Each number is 200 + 30 x the weight over its row's rms, rounded and kept within 0 to 999. Layers, rows and columns count from 0. The size before them is the row's rms in percent of the matrix's.

# layer 8 MLP up, 1728x512, rms 0.0548, rows 318-354, columns 128-191
092,199,229,216,173,238,228,222,263,149,212,190,206,188,204,226,207,220,199,204,166,203,205,204,199,205,207,147,169,213,196,226,200,195,181,256,170,167,222,185,289,176,235,184,188,208,235,234,127,220,251,216,234,192,200,188,213,197,210,200,157,171,247,189,189
098,196,195,165,212,166,206,252,221,203,165,177,221,147,158,203,218,190,250,198,206,229,207,214,199,246,216,236,206,233,182,195,181,203,190,179,154,170,216,222,250,167,206,114,201,201,126,182,195,177,127,179,211,192,179,170,216,233,228,195,139,212,186,189,226
102,214,182,166,218,171,250,168,233,199,229,203,217,194,218,231,193,233,229,163,181,202,222,223,231,251,225,200,190,166,197,198,188,157,204,194,197,171,112,186,224,213,233,192,190,200,237,191,172,195,185,121,195,188,181,157,154,186,179,205,238,180,193,147,230
099,170,205,197,171,270,205,189,191,207,191,196,229,158,188,179,154,176,167,245,237,167,173,227,203,196,186,217,203,194,192,198,213,134,197,144,196,194,178,119,179,153,257,152,135,172,155,210,204,189,228,195,196,230,234,168,226,209,234,196,206,209,197,204,200
100,201,177,236,184,211,173,210,174,213,230,220,192,243,217,245,206,246,240,198,233,232,209,171,192,206,178,179,198,164,173,168,170,270,176,233,196,180,209,170,234,188,219,257,238,168,219,203,247,255,228,159,188,150,219,205,177,203,139,213,218,157,182,206,191
095,231,204,197,158,195,189,214,193,213,219,214,159,169,155,227,191,210,232,184,238,196,173,149,177,232,231,180,288,180,239,226,219,196,201,174,187,230,159,230,214,172,185,240,198,210,146,236,231,181,168,221,190,198,222,204,196,199,196,159,217,211,240,200,163
101,182,192,182,199,140,262,214,183,184,182,206,249,182,217,156,203,223,168,162,222,140,187,217,222,204,220,159,228,155,184,202,154,144,229,195,216,270,179,198,211,251,218,221,187,159,233,158,182,170,135,228,198,147,184,249,186,178,192,139,274,209,212,193,191
104,205,153,209,105,173,244,202,146,170,176,191,172,256,209,201,203,214,171,217,223,135,193,183,226,190,174,191,162,195,152,223,196,216,192,214,260,214,175,227,204,170,149,209,204,213,237,202,143,219,120,242,138,200,223,164,259,194,220,223,266,282,215,248,174
101,215,119,174,199,210,234,200,190,237,213,244,245,196,196,198,216,200,171,232,162,176,148,184,188,257,201,245,281,225,216,191,163,175,206,155,217,218,238,221,151,168,146,177,149,136,190,148,171,222,138,139,212,183,230,145,211,190,139,232,254,173,249,220,159
089,181,240,146,196,213,235,168,182,136,237,192,174,184,235,237,232,190,224,216,232,296,206,259,218,208,250,161,168,201,176,204,207,138,188,156,194,239,273,156,156,218,212,228,274,197,223,217,204,215,243,184,233,198,206,199,179,164,225,195,201,241,222,218,241
106,242,198,202,164,222,200,200,210,204,239,238,198,153,198,147,235,204,178,230,204,133,241,183,218,216,201,190,240,133,247,192,204,198,199,245,238,192,137,212,179,122,203,184,204,221,189,230,191,237,211,144,227,206,212,202,186,169,202,199,230,213,250,189,157
098,166,165,140,239,244,221,208,201,220,252,232,153,219,208,170,186,205,188,192,183,236,212,222,193,175,188,203,202,241,202,198,232,201,193,194,224,191,216,176,238,174,224,238,193,178,171,229,239,185,201,209,164,203,226,168,175,207,240,229,150,210,214,160,254
103,210,208,176,226,198,232,200,217,190,184,194,238,216,245,237,222,188,190,210,140,258,149,263,189,241,202,154,260,217,211,163,189,234,195,209,234,194,196,196,174,164,211,184,168,178,197,180,167,190,188,214,223,206,180,149,205,167,268,213,125,153,231,223,233
092,173,147,218,197,239,222,203,268,169,176,167,144,223,177,206,189,199,193,185,234,164,200,217,221,191,214,183,207,208,164,228,171,192,185,211,248,217,229,217,137,203,207,226,172,192,172,168,198,193,201,156,197,238,255,209,187,203,182,225,199,146,201,132,230
102,264,206,214,186,201,213,173,303,243,176,194,207,175,192,189,184,197,162,208,240,170,201,191,180,235,195,193,177,156,175,219,221,185,216,225,163,208,191,218,244,195,167,231,262,197,167,201,209,190,227,172,164,255,193,239,221,180,197,199,179,188,169,165,219
104,238,167,194,228,155,237,185,225,214,247,181,227,210,185,158,206,254,203,233,187,185,196,153,183,204,243,201,161,151,259,193,205,233,228,202,215,246,162,220,251,173,190,206,194,207,206,197,190,214,171,187,187,230,215,232,185,199,180,141,193,208,252,172,194
107,175,172,219,160,239,152,214,229,182,207,208,248,204,164,166,208,219,252,191,185,150,169,207,150,148,212,172,222,209,204,208,194,197,190,190,202,222,234,210,185,184,230,206,195,195,232,148,273,230,211,193,262,199,191,145,183,195,203,168,210,185,209,205,250
101,193,185,186,216,199,162,226,207,205,191,174,201,152,226,218,236,235,208,250,165,195,257,157,212,210,202,263,171,188,171,226,228,261,191,146,208,224,252,246,211,248,187,188,172,242,192,212,216,203,207,192,200,157,130,207,191,199,205,167,212,170,254,185,224
098,189,164,179,200,237,223,165,176,191,144,210,190,177,175,150,206,188,190,210,206,247,187,226,159,212,239,167,236,175,215,200,158,206,198,136,198,197,166,182,169,188,217,215,238,176,247,152,157,215,203,173,222,197,205,183,229,193,207,171,197,228,184,229,220
095,213,177,212,220,193,217,197,200,222,172,140,211,220,197,190,201,189,199,229,192,168,162,208,221,178,133,244,208,195,209,208,192,242,168,231,97,166,172,263,207,245,194,180,209,219,203,230,191,242,175,232,235,243,230,197,239,166,175,224,207,190,218,212,197
114,244,210,174,205,220,137,188,268,219,234,205,150,213,207,175,211,165,216,183,240,222,195,237,219,185,174,222,200,236,248,155,235,193,216,174,187,197,167,192,209,208,184,166,189,251,213,200,156,165,269,207,199,216,207,199,246,195,163,201,172,207,194,211,142
101,194,226,232,237,215,203,221,200,202,212,173,216,160,194,169,203,186,189,186,245,250,228,206,189,197,228,230,185,164,196,228,259,208,172,161,186,205,165,161,225,183,259,173,201,192,195,177,183,191,217,165,229,180,159,219,208,218,181,201,229,225,249,223,154
104,211,188,172,229,187,202,252,220,230,176,198,158,270,187,223,209,242,249,239,250,182,191,157,161,197,203,216,157,176,183,207,156,154,176,224,203,164,205,256,208,199,171,225,246,178,160,147,198,214,174,170,238,204,238,225,209,187,164,167,229,180,251,194,153
097,189,201,183,228,163,212,208,183,228,227,129,200,234,212,190,208,204,145,201,180,223,237,166,195,163,279,201,192,192,198,151,230,157,202,237,216,251,204,207,181,169,221,145,204,213,186,202,227,230,192,222,167,161,167,173,199,198,161,224,197,182,251,201,164
107,171,207,214,219,217,232,166,268,184,212,218,199,196,143,193,180,188,195,218,195,197,167,257,275,195,237,196,221,213,209,226,184,168,224,179,129,208,223,215,239,213,172,245,213,190,172,174,178,196,227,154,179,252,210,160,241,207,205,202,179,219,253,179,154
098,249,174,207,193,197,190,174,205,93,224,187,219,160,214,188,213,234,193,241,203,216,223,239,156,176,225,173,174,254,160,221,172,151,213,283,171,180,188,214,160,173,195,186,181,218,214,234,220,191,221,251,230,144,222,170,173,228,178,230,172,158,246,285,199
097,148,227,170,178,156,224,173,201,223,211,192,235,213,153,254,155,227,177,200,197,210,221,233,213,241,135,206,184,176,157,190,160,220,180,165,225,259,208,182,202,184,149,169,261,190,158,257,198,155,186,213,216,235,195,184,159,249,204,197,237,189,247,231,192
098,255,209,178,162,192,186,155,193,149,200,239,175,266,136,242,213,215,207,195,169,203,206,262,204,192,207,143,226,241,209,254,219,231,199,173,219,178,181,233,194,224,177,211,179,197,203,165,223,163,157,190,194,260,217,172,207,226,203,188,219,211,205,218,170
101,189,217,213,203,167,195,174,226,248,226,210,209,219,233,209,227,207,248,195,243,181,170,208,192,196,185,180,189,253,228,211,215,218,198,207,231,139,136,252,205,247,181,177,217,188,205,205,225,245,162,246,206,245,174,202,211,171,180,169,178,243,252,197,214
099,173,205,229,199,206,232,181,205,171,186,193,206,282,202,198,155,214,145,232,219,185,238,173,251,150,230,242,208,221,138,214,187,248,173,185,161,183,203,235,202,195,201,220,185,169,210,197,143,222,193,198,197,212,205,234,184,178,144,285,157,120,220,197,206
098,171,166,234,195,170,251,156,191,202,198,207,225,168,176,219,257,198,230,203,187,242,190,147,180,157,193,173,221,181,196,187,205,156,214,138,233,134,205,167,235,245,224,233,144,265,199,201,186,153,167,159,156,197,202,217,177,188,236,264,193,212,227,259,228
100,187,173,183,222,158,212,190,167,215,224,207,200,248,230,215,209,201,221,205,187,208,176,198,133,168,193,223,159,178,173,201,184,173,198,146,162,246,182,165,213,169,216,280,217,196,169,195,191,214,212,232,208,219,244,206,201,201,224,151,255,198,177,183,209
104,183,229,208,127,207,151,202,187,172,190,218,202,222,206,154,182,207,188,167,183,134,245,188,209,165,154,219,188,213,159,223,209,163,224,133,258,212,202,199,270,200,153,214,230,182,149,165,198,197,191,285,208,183,244,168,219,205,167,213,194,252,185,215,209
103,155,112,166,240,205,253,209,181,208,141,190,237,216,205,189,220,211,228,203,184,197,156,181,226,196,225,195,182,189,182,227,178,187,198,160,194,205,135,167,227,172,206,203,208,167,189,193,203,174,216,199,209,175,215,202,159,166,174,267,192,189,232,181,246
098,174,238,184,208,201,186,197,220,179,200,170,220,206,203,208,208,212,183,178,240,195,182,181,228,273,205,187,207,211,220,191,251,218,160,241,166,257,201,227,199,213,169,253,187,205,205,189,176,187,197,220,193,218,210,156,200,193,211,213,165,234,177,185,233
104,197,167,201,180,211,234,230,223,188,195,223,160,234,135,198,209,154,190,181,236,187,204,208,207,159,230,200,202,185,181,189,197,191,221,159,250,154,216,166,197,209,239,188,203,257,211,196,223,208,206,228,191,242,175,173,200,207,166,183,234,208,258,192,208
094,147,197,158,211,242,178,182,183,199,265,190,217,220,265,211,186,235,200,213,193,187,172,204,226,221,199,253,277,231,232,159,249,155,228,210,101,161,163,181,171,300,172,135,199,187,214,199,176,171,201,173,214,242,226,175,190,228,184,238,214,208,190,171,225
# layer 8 MLP down (transposed), 1728x512, rms 0.0407, rows 318-353, columns 128-191
098,248,153,172,227,221,198,196,173,169,221,260,197,186,171,210,193,209,176,177,214,205,183,205,225,146,203,234,196,215,223,215,170,281,212,169,193,225,219,246,184,201,163,203,216,170,161,188,215,199,183,169,187,215,225,241,238,188,212,191,201,174,191,205,205
100,177,155,203,187,276,198,230,189,183,211,179,160,246,231,239,201,129,193,176,209,176,130,127,185,157,181,182,202,196,228,187,239,183,216,245,182,189,175,226,155,141,210,184,219,173,187,197,261,219,181,212,200,212,172,239,210,183,150,189,241,137,220,200,234
103,243,225,218,176,180,196,164,177,223,201,183,206,210,189,182,177,218,149,182,234,232,182,191,219,186,208,128,202,248,205,218,270,189,221,223,218,200,257,244,203,167,212,171,207,143,201,248,220,160,216,219,166,205,201,213,194,239,195,215,211,206,137,203,154
100,190,226,193,219,196,167,164,159,193,157,160,192,201,228,227,186,203,211,205,172,157,232,187,183,187,221,190,257,232,182,127,217,235,194,320,161,147,169,234,264,165,177,249,190,231,157,206,172,181,215,218,217,195,226,183,225,193,164,218,264,198,159,198,182
100,172,189,208,191,186,202,213,210,177,175,266,222,234,134,177,255,217,172,220,195,196,190,209,171,183,204,164,214,224,190,204,159,213,242,197,194,185,146,223,149,146,173,198,192,175,143,187,218,204,229,149,218,243,200,182,159,184,213,194,205,183,186,209,175
096,226,192,184,180,129,233,214,159,166,153,163,217,181,226,196,142,206,175,164,215,238,255,202,184,207,225,175,238,166,186,199,212,223,212,190,209,237,183,210,253,175,166,173,222,254,212,189,130,201,161,138,199,219,170,192,176,199,179,140,178,206,194,205,206
105,216,269,187,155,246,237,200,199,252,192,247,193,219,222,178,135,177,192,236,206,173,166,193,181,156,224,154,275,224,264,206,198,264,179,141,172,208,201,203,197,173,224,230,174,198,245,229,168,195,206,202,224,198,163,184,226,198,229,217,170,150,170,164,221
101,208,208,252,186,193,208,232,207,155,209,202,189,178,172,210,164,126,204,251,174,201,214,227,208,129,251,232,190,195,193,224,173,176,230,151,237,208,157,216,236,187,254,201,190,244,199,232,203,206,195,178,188,190,187,179,180,180,160,147,200,192,201,154,239
103,180,145,202,222,239,193,167,206,193,201,136,229,242,201,220,173,108,249,160,160,171,132,163,231,195,181,202,206,229,202,202,192,186,227,148,174,201,225,235,198,198,261,208,189,224,221,218,197,170,149,180,198,139,243,236,173,196,211,229,189,247,234,202,212
092,234,185,213,201,210,174,215,227,199,188,163,197,210,160,176,210,200,189,174,230,154,190,156,230,172,235,215,219,182,220,183,215,249,174,218,215,223,200,205,215,161,208,162,163,179,162,186,264,193,190,221,154,183,230,203,214,179,175,221,196,172,158,134,183
104,187,203,164,156,172,194,225,178,208,219,198,209,188,203,123,157,221,185,228,196,168,190,134,215,220,214,177,173,227,221,176,224,159,241,172,225,194,241,203,143,190,180,150,228,180,204,136,177,221,194,191,149,217,183,218,222,188,206,168,156,222,218,233,202
097,204,180,185,142,246,174,227,188,219,242,210,186,213,155,218,202,187,182,121,148,145,205,197,217,186,219,170,174,231,249,156,190,247,215,239,199,184,177,242,232,138,219,232,164,177,198,266,192,228,188,172,261,140,186,183,190,250,192,218,283,196,239,175,184
102,217,158,210,187,164,222,242,218,207,210,244,176,191,166,204,276,186,168,201,146,208,113,241,213,187,207,197,233,244,178,208,224,218,198,246,231,191,202,213,151,204,250,244,187,276,208,231,177,192,197,206,223,265,187,210,174,221,155,187,219,201,240,184,168
092,222,207,174,185,165,213,156,182,210,164,270,169,170,211,178,185,150,184,225,228,205,204,235,154,247,164,230,206,252,208,212,182,202,180,185,181,178,215,174,204,195,182,191,219,201,163,246,165,222,229,230,222,245,188,197,195,209,225,199,196,227,245,183,203
098,220,134,162,192,192,238,247,179,207,214,253,197,135,191,199,196,232,233,202,254,188,215,214,158,181,170,174,197,145,209,248,193,206,203,224,253,243,149,224,183,187,261,204,176,222,194,185,226,165,272,241,221,202,211,189,216,227,185,183,206,202,160,234,168
104,241,193,186,152,200,185,181,173,218,289,194,219,160,192,262,191,212,182,252,257,172,225,236,171,215,201,184,148,229,217,231,192,173,225,195,201,198,196,181,213,172,126,114,164,212,205,246,200,242,207,202,180,203,222,210,211,214,161,234,272,195,183,209,202
107,149,148,158,204,186,170,176,200,202,137,224,207,176,185,155,233,190,162,238,231,259,232,223,198,167,223,217,214,168,238,214,238,216,218,180,167,216,239,194,183,176,153,148,179,193,224,187,196,171,186,200,171,227,190,185,236,166,172,179,165,228,178,193,200
103,226,151,175,187,204,220,211,226,206,166,194,215,192,161,212,144,183,139,165,244,119,171,146,185,177,158,185,190,273,228,204,192,218,177,228,226,222,234,183,222,234,231,170,183,183,168,199,153,180,182,275,220,209,174,227,192,217,196,200,197,204,171,222,200
098,130,200,199,245,194,188,230,171,188,186,223,226,196,171,175,158,151,129,185,178,207,173,162,170,207,183,202,175,210,148,210,164,187,219,202,153,231,157,197,247,189,175,159,155,233,177,240,193,210,223,213,222,197,130,217,154,135,177,168,207,221,186,189,283
095,179,197,230,235,244,197,238,216,149,231,217,179,174,235,175,188,183,247,156,225,236,214,208,171,174,245,181,253,209,193,184,182,225,263,222,258,188,188,159,179,238,220,177,197,207,213,158,199,171,221,204,206,129,206,211,164,230,215,175,155,178,169,208,175
110,207,188,191,156,206,197,173,237,246,212,198,210,182,218,147,198,212,167,184,215,174,212,222,197,221,162,202,181,173,217,186,213,186,177,215,160,214,177,200,217,200,218,177,237,239,232,109,189,227,217,252,189,197,206,214,220,243,190,201,137,216,179,191,240
098,203,168,268,197,179,162,268,172,189,193,196,201,200,203,192,223,194,203,175,172,163,217,152,208,213,156,183,166,226,206,196,178,186,213,215,234,145,209,185,202,186,153,222,215,114,178,187,169,199,129,209,200,157,249,143,184,178,143,209,222,225,195,218,193
099,205,191,260,180,167,198,176,215,187,194,218,239,216,205,213,208,210,211,253,194,190,190,240,195,154,209,211,194,239,204,295,165,200,169,183,197,195,199,193,278,265,217,207,199,169,207,192,233,227,171,271,193,244,166,162,182,158,235,260,186,194,172,181,158
096,263,162,167,212,212,172,208,134,220,211,246,199,220,195,188,88,172,150,225,220,198,201,227,180,179,251,213,150,172,275,217,223,156,207,189,177,183,214,152,201,199,167,198,170,247,181,182,208,175,254,131,176,190,204,207,226,207,206,206,168,188,219,214,179
105,211,232,265,260,273,240,195,206,266,196,229,240,182,227,153,190,215,189,232,180,187,217,174,189,199,157,169,212,178,200,163,164,166,192,170,224,223,194,206,222,215,156,215,198,235,208,231,196,194,183,192,194,172,242,192,278,198,209,248,230,181,147,200,241
096,221,227,186,220,227,191,230,200,132,236,200,192,177,185,221,201,200,231,212,191,193,249,194,225,151,231,187,166,188,221,187,235,173,237,243,155,222,209,212,180,170,205,161,197,192,187,160,169,200,184,193,151,194,223,181,198,209,158,195,198,165,229,231,184
096,153,213,198,219,213,216,208,211,237,152,203,226,244,233,242,177,208,178,206,203,173,187,180,242,171,200,186,171,203,215,185,214,245,155,204,200,207,231,187,224,205,207,214,192,129,183,176,230,194,173,203,221,166,195,225,210,159,247,191,216,202,160,197,246
098,214,173,200,286,193,197,229,204,222,221,166,219,192,193,212,243,203,192,184,185,176,256,242,268,223,159,248,252,196,197,140,180,211,204,176,253,217,239,205,155,198,264,211,176,166,224,218,224,244,192,183,232,192,183,199,180,230,224,254,248,227,190,182,178
108,241,196,245,208,207,182,158,188,189,205,215,183,237,213,209,190,213,167,200,237,214,228,155,209,186,201,210,176,204,209,182,177,209,168,180,234,219,227,185,174,185,148,216,197,220,192,214,186,218,195,191,217,164,216,172,171,233,146,186,171,251,230,229,218
101,200,147,187,227,234,207,141,186,266,200,243,175,209,171,121,186,194,189,222,217,245,205,202,223,227,218,141,206,239,172,214,213,165,211,216,189,154,142,248,172,196,251,197,180,242,193,224,162,202,279,210,185,166,196,195,188,245,275,163,212,192,257,190,206
102,191,174,228,228,124,203,245,160,165,180,169,186,175,191,156,194,220,202,191,274,214,195,192,221,202,173,228,173,219,159,171,186,205,210,245,169,178,196,213,180,203,178,182,188,201,208,207,246,172,193,218,224,178,210,208,194,258,180,200,197,202,208,211,154
101,230,201,159,198,206,222,208,203,195,162,226,181,159,173,206,171,171,177,217,166,176,220,155,248,248,192,177,194,304,184,188,249,237,178,187,188,244,195,202,172,186,199,181,142,163,215,234,206,187,199,206,209,168,180,178,210,228,112,161,226,240,163,199,217
104,145,236,213,212,166,137,199,237,213,210,168,238,156,185,197,211,219,208,187,213,174,198,212,208,173,160,215,225,179,212,206,162,253,179,268,209,203,175,195,177,177,206,256,201,205,190,180,256,235,225,171,176,222,223,251,185,205,225,200,261,240,195,201,175
106,184,201,184,193,184,162,255,233,137,248,148,155,236,220,201,202,233,208,187,238,217,197,207,186,168,188,216,197,194,219,203,137,208,192,191,194,209,206,210,235,236,229,228,195,227,177,191,232,192,209,249,202,172,219,190,227,208,204,201,232,210,207,221,206
101,156,253,223,170,158,172,184,210,245,212,249,216,196,221,136,208,246,266,218,180,208,140,192,177,231,202,215,186,203,155,214,213,167,178,228,250,202,226,195,195,171,166,219,203,168,221,219,213,184,218,239,163,230,187,213,209,203,182,164,165,202,227,199,180
101,200,187,222,197,217,222,195,168,205,231,232,199,230,181,204,194,226,151,189,228,228,144,191,199,174,194,195,175,169,222,221,211,193,203,224,249,163,211,202,204,180,214,195,222,230,209,164,254,198,216,227,158,142,188,147,236,200,201,239,246,171,165,160,206
# layer 8 MLP gate, 1728x512, rms 0.0523, rows 319-354, columns 128-191
101,161,173,236,177,182,201,178,249,162,233,253,164,191,209,229,145,194,239,197,177,181,178,224,216,197,241,202,194,153,183,231,200,192,174,175,242,181,199,170,156,240,221,193,201,153,241,204,209,227,169,257,178,172,188,206,237,172,189,163,230,186,167,211,201
106,232,186,223,164,184,199,225,235,213,212,196,198,230,239,209,169,202,240,236,212,205,135,221,218,229,228,193,140,246,156,183,244,151,242,189,188,170,212,178,210,240,248,148,212,175,150,227,210,148,252,168,178,154,189,189,215,180,210,182,162,245,220,208,183
102,201,226,219,223,220,229,147,184,166,222,205,215,259,184,243,215,169,194,202,182,270,213,204,173,248,198,171,198,230,188,214,165,162,229,144,188,142,220,138,206,185,208,184,214,168,177,230,240,167,183,190,227,205,196,175,197,220,226,238,185,148,144,204,196
098,192,204,131,240,231,211,170,204,217,150,199,171,210,213,166,157,184,159,234,180,187,202,238,141,201,196,232,185,160,191,213,210,183,188,169,240,198,171,256,188,193,203,212,221,225,230,251,188,193,219,231,228,173,170,204,207,196,251,223,235,224,174,213,274
098,161,202,232,232,206,192,181,239,151,162,200,223,243,216,245,196,226,220,209,155,257,222,179,221,158,197,218,165,232,249,197,208,167,208,239,234,181,166,234,206,236,214,227,172,202,210,205,143,197,199,143,203,170,216,216,196,207,208,164,212,221,215,164,143
098,161,208,210,194,217,215,166,193,192,216,191,197,246,223,185,171,211,232,170,181,236,151,214,171,149,191,203,229,215,162,140,220,190,198,161,179,182,218,198,209,194,173,213,178,208,210,192,167,220,234,221,211,253,212,170,207,213,202,207,216,203,209,210,159
100,189,195,143,174,198,199,219,200,250,222,194,185,245,210,233,249,183,218,233,212,185,229,175,218,188,206,151,208,110,214,191,196,170,214,195,207,212,152,226,169,204,148,246,200,240,230,217,143,191,133,146,196,198,167,164,232,189,223,165,243,284,173,191,154
099,215,149,240,251,218,219,160,164,167,182,223,177,241,179,229,206,205,240,145,237,173,220,154,234,172,185,187,188,195,224,189,206,208,225,197,223,190,204,225,255,188,170,170,202,228,214,181,180,182,219,220,159,221,191,239,176,209,168,199,200,193,205,183,179
092,191,245,148,204,200,226,161,220,239,211,207,197,192,251,209,245,149,218,189,214,198,211,199,211,192,161,199,181,145,150,166,243,259,181,236,216,219,155,204,177,157,232,189,225,191,231,213,254,170,230,179,210,205,219,237,147,231,213,182,184,205,200,143,203
098,163,222,244,184,203,215,170,145,210,231,182,146,244,214,204,210,220,183,222,168,202,188,202,232,166,237,216,260,154,184,142,193,146,175,184,197,192,247,164,162,164,186,207,189,126,238,136,206,246,187,198,273,217,222,214,190,175,211,186,300,182,198,177,247
097,185,206,124,225,241,194,170,237,189,210,240,161,195,178,195,192,200,256,196,184,176,196,179,205,135,175,195,153,226,194,259,228,206,220,183,253,165,204,219,197,225,191,280,168,179,234,195,171,220,192,200,187,156,207,172,164,213,174,196,127,186,232,179,226
102,203,278,211,223,226,230,205,236,240,176,205,212,202,232,211,191,215,123,192,169,226,143,175,221,178,211,152,204,249,148,190,212,245,219,161,219,180,174,217,210,201,236,140,262,268,182,200,197,228,210,271,196,233,175,205,202,209,198,192,160,207,174,236,173
096,218,241,188,241,194,243,211,176,176,219,264,245,196,201,195,242,191,250,225,196,182,221,169,235,187,226,225,227,231,227,193,187,190,165,183,243,186,164,217,237,235,206,223,263,158,217,205,169,197,233,179,199,177,177,213,230,173,208,162,188,207,221,195,145
100,196,228,171,168,215,235,241,178,189,195,168,209,209,220,197,187,237,188,229,193,174,152,209,185,184,191,198,224,237,224,184,202,208,214,190,226,237,186,220,212,202,178,186,205,197,215,193,194,166,185,191,155,241,197,284,205,213,210,221,218,147,177,213,226
103,163,173,215,175,218,255,123,221,200,233,175,195,210,145,164,162,214,210,188,176,163,204,206,184,187,192,246,188,152,166,247,242,189,177,202,202,244,236,234,207,209,163,186,208,164,205,219,207,223,196,212,199,268,221,202,217,182,146,185,213,247,174,217,169
104,205,176,172,156,239,207,174,207,221,215,187,245,245,207,220,206,291,212,203,185,199,177,229,223,237,251,245,183,166,208,210,194,234,193,213,180,182,196,196,217,160,121,161,232,190,196,197,166,237,119,232,194,247,131,256,209,203,198,194,216,258,201,197,123
103,248,220,170,178,253,127,162,234,189,178,186,203,241,147,150,135,202,210,246,185,201,214,217,238,208,228,170,160,206,189,240,212,182,233,177,215,213,291,181,227,261,154,186,233,143,179,194,167,207,220,234,221,245,196,216,196,229,188,229,235,250,187,199,142
096,165,213,224,173,243,174,201,175,194,212,166,195,237,195,266,201,197,163,168,207,196,164,201,186,189,186,204,238,162,220,194,200,168,182,174,170,188,197,189,169,212,206,246,174,260,161,193,208,206,149,233,218,187,174,163,134,221,200,162,238,197,173,195,207
097,189,228,237,201,193,183,159,183,228,220,224,224,154,217,227,221,198,184,253,195,237,154,204,194,188,202,181,232,203,194,245,172,234,193,190,171,174,180,204,219,289,229,148,155,166,201,229,203,201,185,189,208,188,213,199,240,255,229,189,167,185,231,197,210
104,178,205,153,200,213,237,241,190,133,182,131,190,199,231,220,204,185,225,187,206,189,208,242,204,179,148,217,178,193,178,179,215,136,214,163,269,243,160,192,256,233,178,172,192,171,206,219,196,198,210,214,231,243,145,165,206,226,192,180,184,216,151,224,199
099,174,193,237,145,215,153,224,264,201,256,202,195,183,182,188,201,153,182,180,176,175,199,210,176,196,257,190,222,149,164,207,180,164,206,179,182,254,208,124,180,222,221,192,213,190,115,205,206,231,256,199,221,175,214,157,213,206,223,218,196,210,257,168,134
101,224,167,212,221,250,202,131,209,187,217,143,236,217,193,128,269,202,182,182,202,227,171,234,229,219,208,188,257,182,161,208,225,214,211,202,169,221,193,172,218,218,232,166,194,218,232,221,209,238,200,241,256,135,161,180,246,222,184,182,176,217,152,173,217
096,186,232,173,219,228,235,227,183,231,187,239,205,203,181,216,217,211,162,224,253,190,227,220,225,224,189,130,230,207,217,165,164,240,134,194,187,216,190,199,255,224,154,205,236,242,211,194,214,216,167,209,228,199,185,199,217,212,222,177,253,216,180,214,240
101,197,228,194,216,184,238,200,242,203,229,188,241,193,256,166,213,196,231,231,198,187,266,180,177,183,209,190,180,215,223,191,282,145,284,227,181,173,179,214,219,207,163,217,188,221,166,206,197,188,176,260,249,244,178,181,228,208,206,232,238,196,199,179,196
096,146,205,182,221,248,196,209,237,171,216,161,218,144,181,206,210,216,126,208,187,227,183,239,165,217,184,228,219,235,212,185,167,174,180,193,210,182,176,193,202,223,189,182,244,213,181,173,257,221,186,188,222,175,199,192,235,226,135,198,150,204,244,193,199
099,227,166,163,178,213,262,189,216,166,177,205,218,228,161,217,210,205,192,227,222,164,193,177,278,204,176,174,233,236,145,206,209,176,177,173,190,190,241,233,215,171,232,174,207,189,172,148,241,203,220,235,207,205,128,216,202,194,233,196,157,208,245,168,174
100,139,179,177,186,218,211,206,179,178,225,163,159,206,165,203,211,198,160,201,209,249,205,189,203,227,189,178,205,175,196,179,190,194,231,185,216,218,192,205,189,208,196,152,264,181,201,178,170,234,176,220,253,161,223,167,238,191,263,173,247,231,198,215,178
103,232,245,202,135,201,182,184,205,196,280,204,148,160,208,209,148,183,204,248,193,195,211,192,180,133,248,201,172,199,213,202,175,151,163,199,191,190,240,196,178,183,178,155,139,260,182,191,211,174,159,167,159,192,232,196,195,202,211,211,181,175,237,228,217
099,197,165,199,247,174,224,168,234,197,177,209,190,214,198,197,265,210,237,211,255,238,240,200,257,193,209,206,186,243,177,237,191,202,170,201,189,201,205,238,180,208,178,198,158,252,192,217,167,207,232,266,212,246,166,158,189,167,145,177,251,252,272,199,168
102,214,214,227,195,241,199,183,227,188,158,178,204,198,241,228,160,237,211,193,163,233,192,153,141,217,207,257,227,197,211,220,194,177,173,219,200,221,242,228,192,168,179,188,248,205,153,208,220,194,186,215,204,140,208,219,151,204,232,223,258,190,171,222,269
101,177,178,194,222,232,179,146,247,204,230,172,207,215,238,240,191,281,251,226,213,175,257,231,235,205,203,216,223,207,117,223,181,185,239,161,193,187,217,259,225,183,173,203,212,205,234,145,120,259,233,181,209,159,156,220,239,235,197,231,215,183,190,192,237
102,194,196,192,209,219,180,224,184,176,235,137,204,146,201,231,232,200,261,216,152,175,237,190,218,198,231,204,153,192,194,153,200,165,212,150,197,176,177,223,199,224,212,247,174,191,168,185,184,246,200,210,217,186,211,175,160,151,212,215,218,201,208,217,217
106,179,182,230,239,247,235,202,219,173,228,192,174,162,226,194,194,219,214,191,239,168,194,194,198,143,159,192,201,220,176,181,193,227,208,206,183,201,217,187,166,163,242,205,186,186,157,162,207,226,166,193,195,113,200,220,206,222,215,179,180,178,129,145,202
100,150,234,191,201,147,229,205,205,147,259,196,169,162,215,211,205,241,222,166,163,211,171,218,219,182,228,228,233,193,187,175,196,196,217,176,194,193,193,185,253,257,207,196,183,163,148,202,173,173,177,218,216,212,218,191,220,199,192,157,188,216,206,248,216
099,197,174,228,190,150,200,206,244,191,216,151,136,219,196,229,186,219,211,185,219,243,231,155,213,212,264,222,189,181,110,192,194,193,226,218,170,154,212,262,192,213,133,169,198,203,197,182,206,223,211,210,210,230,211,225,209,181,206,194,197,204,147,180,228
098,216,173,228,213,213,189,200,211,190,191,287,182,163,147,269,204,191,145,215,165,232,185,178,223,197,234,220,187,147,181,187,223,203,180,200,202,209,210,217,177,195,257,214,168,219,184,238,171,170,205,204,194,255,211,211,181,216,267,227,236,276,165,192,222